{
  "num_hidden_layers": 10,
  "hidden_size": 96,
  "num_attention_heads": 3,
  "num_key_value_heads": 3,
  "head_dim": 32,
  "intermediate_size": 384,
  "vocab_size": 8192,
  "hidden_act": "gelu",
  "norm": "layernorm",
  "norm_place": "post",
  "norm_eps": 1e-06,
  "positions": "learned",
  "qk_norm": false,
  "attn_scale": 0.177,
  "bias": "all",
  "tie_word_embeddings": true,
  "parallel_block": false,
  "extras": ["capped logits"],
  "init": "normal",
  "init_std_qkv": 0.051,
  "init_std_o": 0.0114,
  "init_std_up": 0.051,
  "init_std_down": 0.0114,
  "optimizer": "muon_variant",
  "learning_rate": 0.00121,
  "lr_mult_o": 2.0,
  "beta1": 0.95,
  "lr_head": 0.0159,
  "max_grad_norm": 1.0,
  "warmup_steps": 200,
  "schedule": "wsd",
  "decay_fraction": 1.0,
  "decay_shape": "linear",
  "final_lr_fraction": 0.0,
  "batch_tokens": 16384,
  "max_seq_len": 384,
  "doc_mask": true,
  "train_tokens": 82880000,
  "max_steps": 5059,
  "dataset": "wikipedia_en"
}
Each number is 500 + 50 x the weight over its row's rms, rounded and kept within 0 to 999. Layers, rows and columns count from 0. Numbers have three digits each. The size before them is the row's rms in percent of the matrix's.

# layer 4 attention query, 96x96, rms 0.0937, rows 0-28, columns 0-47
082:512547530459576524463474497434450433472524501532465464459417497608545495509506511524465431514431498507515537458440454538548519583468516606512441
082:464529471452452527436526460524527489485481490481465554496497558446531462515443456491405515486623555555441541441459493458481516536485566417416531
103:424559482448460634527489494472448571455463536447510518629523481507436491531487467452572481525583449462522453596552533426512494433466482552538532
083:515537525466467637488493441471481541534505583572550459567525457549453561474472499535596462565498424428515460569556582473510476440467501542635505
098:468477544525494538570518423448450494481463504452535466602565469562408477596424557489523518545550392489564477500581524407506550474491449545566509
080:493594467554582505501486472536491578543548536435513523580479514477452508467481533517485473557504542456571399508538528453409568457478458500456450
082:507531565535524448510439453443455398490481486451561524487431547508499505460469494487484523524499496471491559501484441522575571445518588600545526
097:541503498546390455432489513568496444552427425487434525482469547521555528450496541511488456483469534502441587448423521487466485645539539510502508
072:482446454505483480529517516509525545410355412529439466523561404568469515515484530531491492479546602463446453506489523504592374564544510511479482
104:481497424529444453487466426469482449503432490515480476518553485469493546444521546491492455470461657535392593419464525526526542491508489463503535
081:530567446462470564473479512416457534473528547603523420528543546548497541519438576461575518591570540512524529494572521568499489470495592400469537
080:515609604506512430479490472470555433526479420418473555476491572505493548449571506438558505542440515511494557453490500521420454524421450595416503
091:497471544490514443529543477556507513476404455550517496450404516443550528366560534503491489465471574537463503438413471494463464588505588455499527
097:460516517439449522496521563505487482570460464468466492408483538505554492415530563535408468484417544529457555398461445503455487521489540495514493
082:523493516381550578509490554504486539472492506488516498456546440613495506524393468553481536427526445536558466624492502430609389483499536510562500
076:491498514546532538512394475396512473631425524479389522543487532431536433538469577477511513452540591386524509476502521508590562501484416402530555
086:532484453498474519466540470511517567557567490529486502467503494415526451444527528539491553411464502514464492507471514504531517528563484463482503
100:478464497430538565530436559455439507547429531488526508550594455514511545505502503524532526522574438432554472620528576528578529469537426532499431
085:474488550569507409421446537491471503560487370555523612580506580450452549520464495495499475543508477449401520551487514562512442548540462439493407
094:469451449462457476592557587571523459476589530458480419458462423469462595484430545454516521450536421517617439507553502542553540469479512436518530
128:497476517548465477447529457548485534494518481501476493449486539429587532455536473523478474444446586530437583361512452539469443549545535483463548
072:478577437493464443515460514484452492480616428570492483568535450475618475509595500513519535486443562495456434427544527529447519526531503559513433
088:494547515515497546569443546458520595439484526545537506378603476499428542501509537480563511523590411439555397597471507445462547479575440542585586
081:547497512398566536579498537487357588407576528518540477459511507502460447472486487543580499532494528472531567476475423435492496533548500454493520
085:482464514479485499441486515519434552461541517568458555589545404481404506430375559433527563512567444447558431581466563529438508414541453480497503
113:540502530579441561500506558559444471545511470506512400407528491468565512453528445475394407412448571539445494439550527472460508552467600532476490
089:469529469516559406384516515522662520515512503513484472474484487389554478452541503486444488465491536532418589367527471487441503504564599528486462
091:537531580478454474485485419414480591569536531537564513520503566501453513536475457435580415567541545487617376550543489441544447437485496508530453
073:511367498541430469507553548466477513404614577529503539580470419418468526494444480474501492496556462532554561452520518495533504499449510496439499
# layer 4 attention key, 96x96, rms 0.0917, rows 0-27, columns 0-47
077:495453486576538431548469544548510555417495513564498478521535443593432458571401533473491490421552434527469410544585561456426480447559495483452548
092:511548452520534503510523606505562524517512462493481495471536476519549549428603556449448452502407543578526446610524474530480447498478519504547540
100:567506456508503415412486509403615461597431531494453596493451527516485507548479441534534487545456523508487509496496553495581552496472407448537468
086:446439548446563418390498534427479468516466474436403547530444506528476433518493510451514533551552514475450496593380430484551580514553533519458527
097:522492518500470419486470522489563512575419531451479513472450575512546515446478515467545485548562503448447470472475557508518552532453545439425450
084:489460548472454467526489469555573490490438437455491565524560495515440483488456513432462557519505446546384622482507424576462445584475529539495478
087:499438497431479467545500528442525559463394462489478581470503500604500540570506565510459554456449525514491458419523596423424421546517423412551435
098:486429483553533481551546571439486490447618542518461404492528433458519546518527518504387508433517428581537458517550539501463491454513569497506550
090:496499506534543485415489550405464506528466486573573523434386550575495376507512482413470417538443452525487489538453494504554494434451550478474496
104:499527485496490618413549558500487543489572586484466475389396416528516436569494494527505503401376450512561449522561484488573441485440516561578531
083:496489558560550485447501480488465426616448480519491585521422515511418498539510427470536486504469469484489500543487456493555501487497538669582478
086:484443390573462466566527466521488484429507474505444451605462555448548492508531568464516480494531555543505466408483503433387647504578625531546561
092:519514418514431566426476483505498485492545552598532440472586485490525496528550435493457454501434503460567526430469492538559465526535552476541511
092:433563457491583645440479505480499459536516553514538398509548433521563457410534445445505467440483561513471494601533541444518511467579556524545582
088:535507535534505475492431484409485546512401534558535477483532465522481429533491451491570464591588487436515480547547542529538507459519428481485531
083:522499450496513360461577573605559511523535472476599477496444470533568469446527511519455527510497474576483462504490514498503404528431511521485471
086:475496490503497515524447478516486462452461541490553515406550418565487566523527492450531525546479464439553516550629465447532442443451531473426565
084:521557483590556486435448449534548480542391535527462499496429497472503403508524516447483572463517434473477523523480514547557443533474432435549532
093:620445487523533487599502548508546553471514485533488449465456516525481414519601410561485505395515554622493561399478459503432390474432569477424448
101:493523478538527605495494468518447468485488514473498532549495520439527526415478539593467488441545494466465463600595505492431498578455429497552479
108:542493503469440591593512463548398516446540540591549453468490421576517506493505532555504496446483461479544533517527440486427545506471492581479521
074:549457548422480568516634532570556541530548451476497499457480489376560496466483528480470471515476454479521555526448397406543575521456531544425551
084:514539509395533555496539469445472417465444470438501524615551506546462450523444461520430509470519546495436435522575539485484544451454487493461452
084:486554453515492561473464518451542449463531456455413515469546465506515520456471464504498538412564374501483444575504559546541580472453451566435468
087:456512480526605363464508571486529402541388441489527471513483576483538447495556552509440502591484521506463514515470426503515460537445488462484481
106:429512468464498603487516489501493502496539568522470466497460437590507468507456616561544498401585442418628473570442520512492468443543495530520542
089:535516506490436605513539532512406486493583435567471434495490471482499459462561480540480415509460518503521422536461586511498506448470525470504500
083:456477501534605485546501551430518423468423416552483601501406540494494443472499476570568496514490470511431593510445504494446537457569458402488443